config.toml
num_hidden_layers = 21
hidden_size = 384
num_attention_heads = 3
num_key_value_heads = 1
head_dim = 128
intermediate_size = 1536
vocab_size = 9349
hidden_act = "tanh_gelu"
norm = "rmsnorm"
norm_place = "pre"
norm_eps = 1e-05
positions = "rope"
rope_theta = 14500.0
rope_fraction = 1.0
qk_norm = true
attn_scale = 0.128
bias = "none"
tie_word_embeddings = false
parallel_block = true
extras = ["capped logits"]
init = "orth"
init_std_qkv = 0.0387
init_std_o = 0.0
init_std_up = 0.0387
init_std_down = 0.0
optimizer = "adamw"
learning_rate = 0.00179
beta1 = 0.9
beta2 = 0.99
weight_decay = 0.17
lr_head = 0.00836
max_grad_norm = 1.0
warmup_steps = 445
schedule = "wsd"
decay_fraction = 0.583
decay_shape = "linear"
final_lr_fraction = 0.0
batch_tokens = 65536
max_seq_len = 1024
doc_mask = true
train_tokens = 293300000
max_steps = 4476
dataset = "wikipedia_en"
Each number is 128 + 32 x the weight over its row's rms, rounded and kept within 0 to 255. Layers, rows and columns count from 0. Numbers have three digits each. The size before them is the row's rms in percent of the matrix's.

# layer 13 MLP up, 1536x384, rms 0.0676, rows 52-101, columns 64-127
101:090100143107135104091183141125167144066087096152095134125088103156233146146175098139120145140137125079111154146097146090122164105165092070076104141113138110137169133113127128127140112134137102
102:121118134136130124149095092098161186144136116135120104108182174162157126173101115130147117172135149087121087089149128112147079137134114130122141131116139078167126036110114121104081157139132125
106:171076158132105151143116156093091153104155086190108124173146139130139119155207090166127105173125128102114032136083098093128099098147111094148150079139132173197173165164159135124124134111121116
104:118089110126102122128206125137160133064099080110112119170107150167130137133139084081158151140125125131120093146086133117132074131152128093174135099123160120098146161128146143138155136102103139
110:167105101089096102133093125150102164104151169121158185137075122178134143158218127113159128139153139122127099113114133143108144123159142157096101074131093103126133146150079141107088128077088084
105:137145065102124180174148164114157134167147119133120101090105102125150135138111119108155116111171066058063134086136177171123137166204144129126034143183061172098138139097131120110119177096146074
105:098107070146096114217111125150111120121090139106149184159061154142118128100129114152118181108113110135083166150097173184138101115168140104131113112170162170136148183070134139086190137101074185
105:141067128099132170148152171086143167070112139079176095138112085138166136152103104117151106137123164084052097111138142213135108132124102120100130146130140131143106073137128157165150148089208059
099:138038113154134113159186195131173123113118160148085104154147098155125114159128141079137093147200100098110154140112125132162186187139107034178130089178103081102163123193130102068169138097154110
100:088106201120101089134114208109175160110085138098142097118089152092134139181147110120178127158106125141156183143076121125144114130087089115119143158182092150095120080153151111130129193107154135
096:115136074213157167162101132119170114154096091166095095105104079130102132110174100087217198205126149095130073141178104169131120096140089132119125169183096129106182110128183161163129153116128135
091:151059161128141113132163147110113174089110145134158106133118111183153155124154081113103141086120116150120131176081155171172111131099104135111125139099182139112168160111156184177120121142177120
104:199140128182099107138167110145159118169101126193132131137173073158175161171093095160140122078160134068110127160105186119172133140097106172120083157137124126115140142130134179117098152097153134
113:108058164173111122114117161058127124173180093136081163118107101071096174093097122086155136119122173123140161134113084155159105103188113102158149115118090121117134071168169189136094143122109143
094:142139126109127140135174105095100169041146101125130116093196124130109115165171105119083144092154109158141092107076133111123128113127135105161112138133133106143152134124108109144119131096110066
105:175131120120116150111101126131111087139095155133104115148111124126182138144118087127164128163180100065120152141042196103064132133184129148072048109107097110104131131110119128142091169145142028
100:138112129122058092125116126037104120112125132155129139159202143136166141089100116120132106110146139132110094160075158158124089165136076108113139174068115103084103045081151151115085111119131115
102:120112178191094053166100155155094147100097102091145126180108151164125138118145105083141128132173155128136052106126165134150152143161092110120114110155115096187130125173127151113132129128094104
108:106107117148124081158120120115120136132094142116128129094118135116088130171147116122170134195177156059112122095106145172134108110134131121138067111168110105172188114133125143144151146148104138
097:137143144176138162116120144107112124137103140162151139154123107200148160101189061114153163119136121118136066110136185096158157140179101105146177152144120134107121065117094170131159134139149118
104:094184161079099135148177128119121140106082117132045088187070156098139143178126128109169149157135093098071107146110104161164155152110113097098084124109105164121164128158107156074172169070151192
100:118128150143125165107174187056132138090140120162136141138147138128158137156148136122106175121142110122097146160124121189114075065139168097097093097107120144149153115159094105143075176077184123
107:119151166133167106165156180052147176122099166185102148118160157165118102145118127135168069080149086130100068110148160122140159112073160227145116148170149117108164162125112138095131139094113080
096:116115115175101136135129122047178143113098107150140103151166137189127119122170158158194098127126094098146115148102115106104129162093101114138073085213104112150065113128161098117155158101103071
089:115134165174130124124162148130076152075181102096179097111145098051136191099082131159138137188144230113128089115119159165139099178178134197127064158072123097106174172148136130158107148123107065
106:140102141098130167134095193119114177122167100158102096189132094097103098125131075103132123104163078031121067099157102167143149124169090125160156127148117198059181121130142144078139148120122108
098:193138162107117127131161130144150134043150177118104131156199122161121162173151098117141112104150189131139123103154115163121100154171130172198130211140103137058131126146178158171154142115084140
100:180089161125131103146093148094078135105156120125091089164175074119114150143120085139106095185114089123113085124161127137111060111119112110139119099101122130162167159111143162122090150100119108
098:149122065120083105144110112116174138045124157136108137131126118129163153212102139107146135171145166078119119139147112159128134206198138104123100115090115088170199109083157098093073153106124128
096:147181118135147103083137156052166149089075050183132087159160166136163152075144095120128051131113126096083078111124149123190111144111120138146119082123104088118135109165146174151093122125155136
103:102114136118076110098132139170150166077116081168100107108174111179159116101135109142138113155131124118113173101102128180128120132119091158087068159153093124088135087182179145110122130127079122
102:112156127215174076075157152136123072082085109078141175191129111121085196112076108183140077124129171120128134128145137115147106181148108168118139095137182110119180143168123235160132135127094140
102:101147120099132118166153155108129156089144129147094168108147108167219111146075052079095155115107165057093086051147177144124156114150143093111047135155158121079154116129112158106095154095106104
100:118111195147176159123109154082129118136124079170163165121125152152070193135104145159145155183179110109098123142142141112168132091113084165097101154152129104108123117134091124121104200134139126
099:143109095101159084093106144115133162122074178122099141114109122205130151136129126117131160121181106124112082194166088118181142128128133106212153137185114130152111118139097138162139143114128142
100:124135131148081113128090122162165118122120087112150088161129112175087150161098123164157150148128193143174086121131134104191092089097094102176156179094113146162114148151150108155197175119166092
097:087121134114125116144141144148168149132044114202144110121137086172127146186151101104166189094103201126115092099157116164123120152139098143203106181139075138143123159113150220099124143129109159
094:129096082109182093116154133113133184192075040103162120138063090096162112137108071153150102101114134126120166139142158144094138079120101091088108129109175129131137161108227102155167170134090117
106:165065201118136173141159107109127178113127125172083122109091086116146102137078127137106119151148126113121128185144092135146104149159118117133161180089159104163138121197150084106082159109104091
098:167106154164141139087174174092103134124085089129139147155130117164126201115149078150138149110136119091103109137107179137131144096139033125172109164107106114137143141130145153124170119149119098
093:102151156155134098110179151112118126112075150140120176157180124224076164122108137136105136169174142102119133083142140136170134149102139148065131116130098030096134100140132127119109146070060136
102:131120113131186135131150182130117096133151093109131084139172092153115139149149099132149182117134128092080124145082138144122096104179140114133111100157089206105118112072116121077144152129155147
097:169163167090154117164113120118106132150162093150112079160119180150141122140102093116077169110150149046160128129128117138115101169095106108188109170128158170155162090123096113157108143124106126
098:160188141165095146166173133099182146136186105102158136126105110177155150101122115077125080153147184148103074170078060159132096167119106097086099138169136107132155114124160106102082118103121120
103:082081153126068135135134180161188142139099154110088083155118105148166176145123088081110131086088137126140148126120143148158160121132066142125096166194132121071149196191141172133138138097133088
098:177101136137126121111046157088110175124095136124101082126145127106111182135064058053121150157101116116115138102105132144103172119164091056145094145105080148077104113162181156128078159100126082
104:151123147086110141087127141118094116124139151149132094169060071161140143132190143102174130208100186121112157139117153128202121136140083162165157108142068139147195146150091201105114157092102109
099:139182168157146089174144115107113145105102100137091157187155098179185238138152160108147106122126212085112107086154095214174106125100139158121113180093163128179118108156095136090127148130099128
110:149114121056068146178121140105156165122168116136123134140099116153104129139093134163168068183107118138042129054135140115154175106137164118111112141135098077097177069109121164151161134109106128
100:122137136160135057140099106124101118081168063119100131145137092134134100169041074128147171131085163158081112152099115170109114128121049199098142205102114127121193114105153118140097135127106097
# layer 13 MLP down (transposed), 1536x384, rms 0.0624, rows 52-101, columns 64-127
093:117107143102173097143134141161161178121117134125151115125114092145082111138135110177110121146101167216121109138108119123095118103100096202099106092116067115122169196125132170114103060125128109
105:182113172182147157122134173111118103175153107122151130116121128115150105150117089153128108174143137134133139189132079150135102123149157088134173117060169126149058118104176088190134169141152140
106:147154180089133120149188108191070081228149132085131111113151134161093189108112092117132087118151180156153139107148106100136119087130132107150125151117171059144114136107114146088083168135136150
109:152156099158142080111190188123119110124135114095146184098087153115096123153100127104198127161131177179137113140158154117106169140078158150109119163076158134126093063117142143140099150096109136
110:155163117108150122119123166085110104128100109143166139154162174108084068142208145113114180078088122110087131083070135159105145127165174112112139111086122182165066112102128124142091132138141155
100:101060165065044094105094093103094140125125112167056103150141107096121123124136125163095120147088189137140125109099110150205105114081111103159161112172068126151076166134138118102127134133136141
106:173176126141094160180114119149173157086152133101094068056169178109140069107085053134082136141073113105083102141150116085174126106145107087162153115131176138113137122169179093129167160087075141
104:128105146076145109141179081190150156228111094144120115130103099139158114188165069121064171184111104118102160124184161198078119138077158138118042081118121156079108105126160147137168158164119127
092:116151129135085093095129146105118136183077124125109140142120102132081139119142157080137184099109117039100132131155145163190120128136151132131125139129129090168117151119061121135112189173163114
103:116173177129123210148122143104120142201103101143123136174158061175205173147104119082088159120171128098150072105074106122109109131064173064137155132147134114146193150177101167107130136115123123
096:124117135077141170080088157111162157189142153083081120105074129178183098154073129146115138100109153108114187102118112089107116084093179103089145106106220120116117115160057088088101163108132106
089:133150150108137127141164124096118094100152119075143135116108158084133100131151084048134167111158182168172099157136124129109121125066110093115145166166101173099118104067100062105156255231100184
099:151139096108095117110156144037103132082127149141181121158123180158144171148181106112113149167146094170122131115106163112145180191136121126139118167122138147116135156110102138153110204115112152
119:156174100234097147148139078136101192089079121126183076138132152184119107187152122187175100158138137144122153140142125112096144148119118147138151097171155085127115141161134054073131076179170080
089:126099104150149078149120096098137110208170117122144107142096068133098098119118119117119127156120160086129156130125122078092170126133106146091081127114181184024140144111084162103106120168158217
108:111110120111132144097138191154125153122145138109140136144143078132133149151186108127142133100177122099143172125103136116154161134051141090087114148141148152141101139151161095071172106024124082
095:105116087167153108170149163147141100119151153101121128114103099118207133117155122140179159161088177048088125103193125070129160130145129130085150139110119083093134147221105101132145064159107133
095:197174116139132094168170146098119075172138131183148095136115064138093151104208121091168156140214106063138122132127131132114132149073153090144084167134123123145159120126110113130086049129152163
100:140171164111083134130113111123144180126142036152116150135085144090210132094105173079129129083134161064143124151142157137171187094132147176168146136105100115136143135117160181143135081085115165
096:128150100176103160120136098095209120094127151117099115066111071144158152117127125156166067097101148095124101119110080129138171147104130179148135124127088094126123143088136115103111098078190118
100:207100121100095192108171166172086173143044148125134114111098164136151170097065132076123097120117121118149135135105180119139111151058144171146157161108132104158128097138192064135145100126162171
102:115089140150090111118115163167097171129132158123120146147106126151073135155114112137081146098125105166120233083140122089181093106144122133137125101147118143087138111135122098079130167106171149
108:127117111116110106161167085165162094100092096111163180091191131114083092103166133107140175162133117188121152115164170146173199143115091207137109108091090070124091164084121105125096139131118147
092:157130160108170129118155129143097139167149105106151110145113056089131085126066145130080092094128110168108174140153121134151159084120160177179132154097136149107176124002101147121153157123064131
091:132141179088118139139104111129166166138099106145118125169126123202123072175144149175134169112129128108176159182172171088082219062078173134147199047159186135151124152110131125096112178106106207
107:110154147144134158160168173137123144131118125139114105134112098056115115090040117087085113140145116142088126163116136160109138146138128149109106118130157180178183118094124114135111201073094176
095:138098123120155108122133117093140131151094108104064119110064096067111173106118151155112115134089123142062169117114142146140173076108089142090163096104148157119162124155107103073135187112140137
104:184146118163200198120119132164063106116146125108092132136118149107158182171085115118100170144181085127124136151119152103107105127103192096099104153103136046067113165107140163095061152133100153
100:106084152175141145144133164178127128120058153096100130157162071167148095167110155117126150186134078139131059155101071157081083119125087082092126117123070137155122135127139121159111114141037192
093:155146160143087127109139045130114123151137145118110125104122105107147116169096097115170150109098091136142139155189134122135139085171081127072134141114099145122113158109125104112163176140047158
099:123169086109095123094166151104129061195173175110160165117153152107062155096081108104104145110118155114139113133099161153115156127172123130130155139148134172140078131114092076119125186102128182
103:132130085124108103157102107197142194113144159146100090070114179130092210145147126122159120136113106154144123165168122146162152156076085101124076139168111126066127063125099124080123177115169169
104:072165203116160160124127096147107117058108122143145146050172121106130039190100121102104152107177137152121181139070109118163140087107129164081147125175146111055090106135062140139124157131122119
101:115133133134128198107099118102197090173112110190136142103135076135107156151116084154052155131114092132125117130105110155060162114210182182141119082213128119088078164141085109111074142105134114
093:087142119158133150157127089120135138148154106154091042208128180146130100198090125137137088199145145161200100131103132192093076143119157147075114151110180141085106135132161185111143161166138095
097:160185129102073217120171126148096110119162136074077142103119113055170166162152132147077144153093136086084101146068117122089120113146125114059145141124122112172130144119131134145117148108090135
090:129140163039137097123081139126165099177119177110121119198080121071065142078156087128085107127108122133096115116135115093108133101144057093128124136159179111087125138082110161143121178151144093
097:091089039099183111131146136141123095138169107097129133168121112143140083133147032122096095173089101151182125119159144143110131186099113182135112101099111160106132193135154052193147245180140118
108:129120167105088162164166126112114128154166162169125154120076146130134136144098092106106059109164168138172129151150117154111106159159144134158127162119161149093091127069169119162150165113067147
096:127109117172114150122110121152191135103182128106177101144125194120102124136170128120119090080125133139128127088101152082145137073146093170134120107125157136133100138139169100148179159141111057
088:105133192080083160145155077135145093143099159146161093125077120098129117127183120182181124161117124098133098134143121129133142175129130120159082087139145108094077089190191092141133207181092131
099:127111092165106119151179136122117135173134111156139141130127123111053177155185130107122102105160130179160134109137129116106149077104098116123130129036143138156101163155119032133138182195084163
092:131158164132127085163104165132089165139102101131090131159155044121063166135163114104165145156054124091144172119164170112118117098110162142099159149145115082104096143185173134179143197102124058
087:125078136056158134115092126101098132211053129148106138115095089120098104170191146142139147178117101152221135118154160044122089078059090100163097109103142143163114117129073145136111097117139162
102:113128104144108088081128134096144087155149177124101140059141183124154104084170068119084117158121143182144098160138135103116131200097116136121093152122129139084136160166137136108130188104066143
104:164140167126146127086130122079122126139109102131091198184149103143122047143112123105081152141163105089153095173172104115136097156120079119134108146116121070105139117110137170158100178076072138
104:150139097165082096141148159162130166168157122147130124142174128156086135159149139073046126130149123125145092147135109116128107171167195051134111143108119076154149108126073152110130052121124066
093:103192173154080154159156089140195184170160220119046122152131130162110123138116131112087116105141134145124123123121135137146110112157173121111148156119107123127114068143116191157141169111171120
110:095164127105121151153160107128111102155126145133192142143083061187076113112143079100160154164036126156079152064149092168088186142170148064088126105134084155138137148079179161218147094120103142
105:143139158143128133123085184092138070155116219121104085117116151170101132086041126135093151158156140100157160120180110139187154141162221057145068113133161146060109104161055097109127135140216147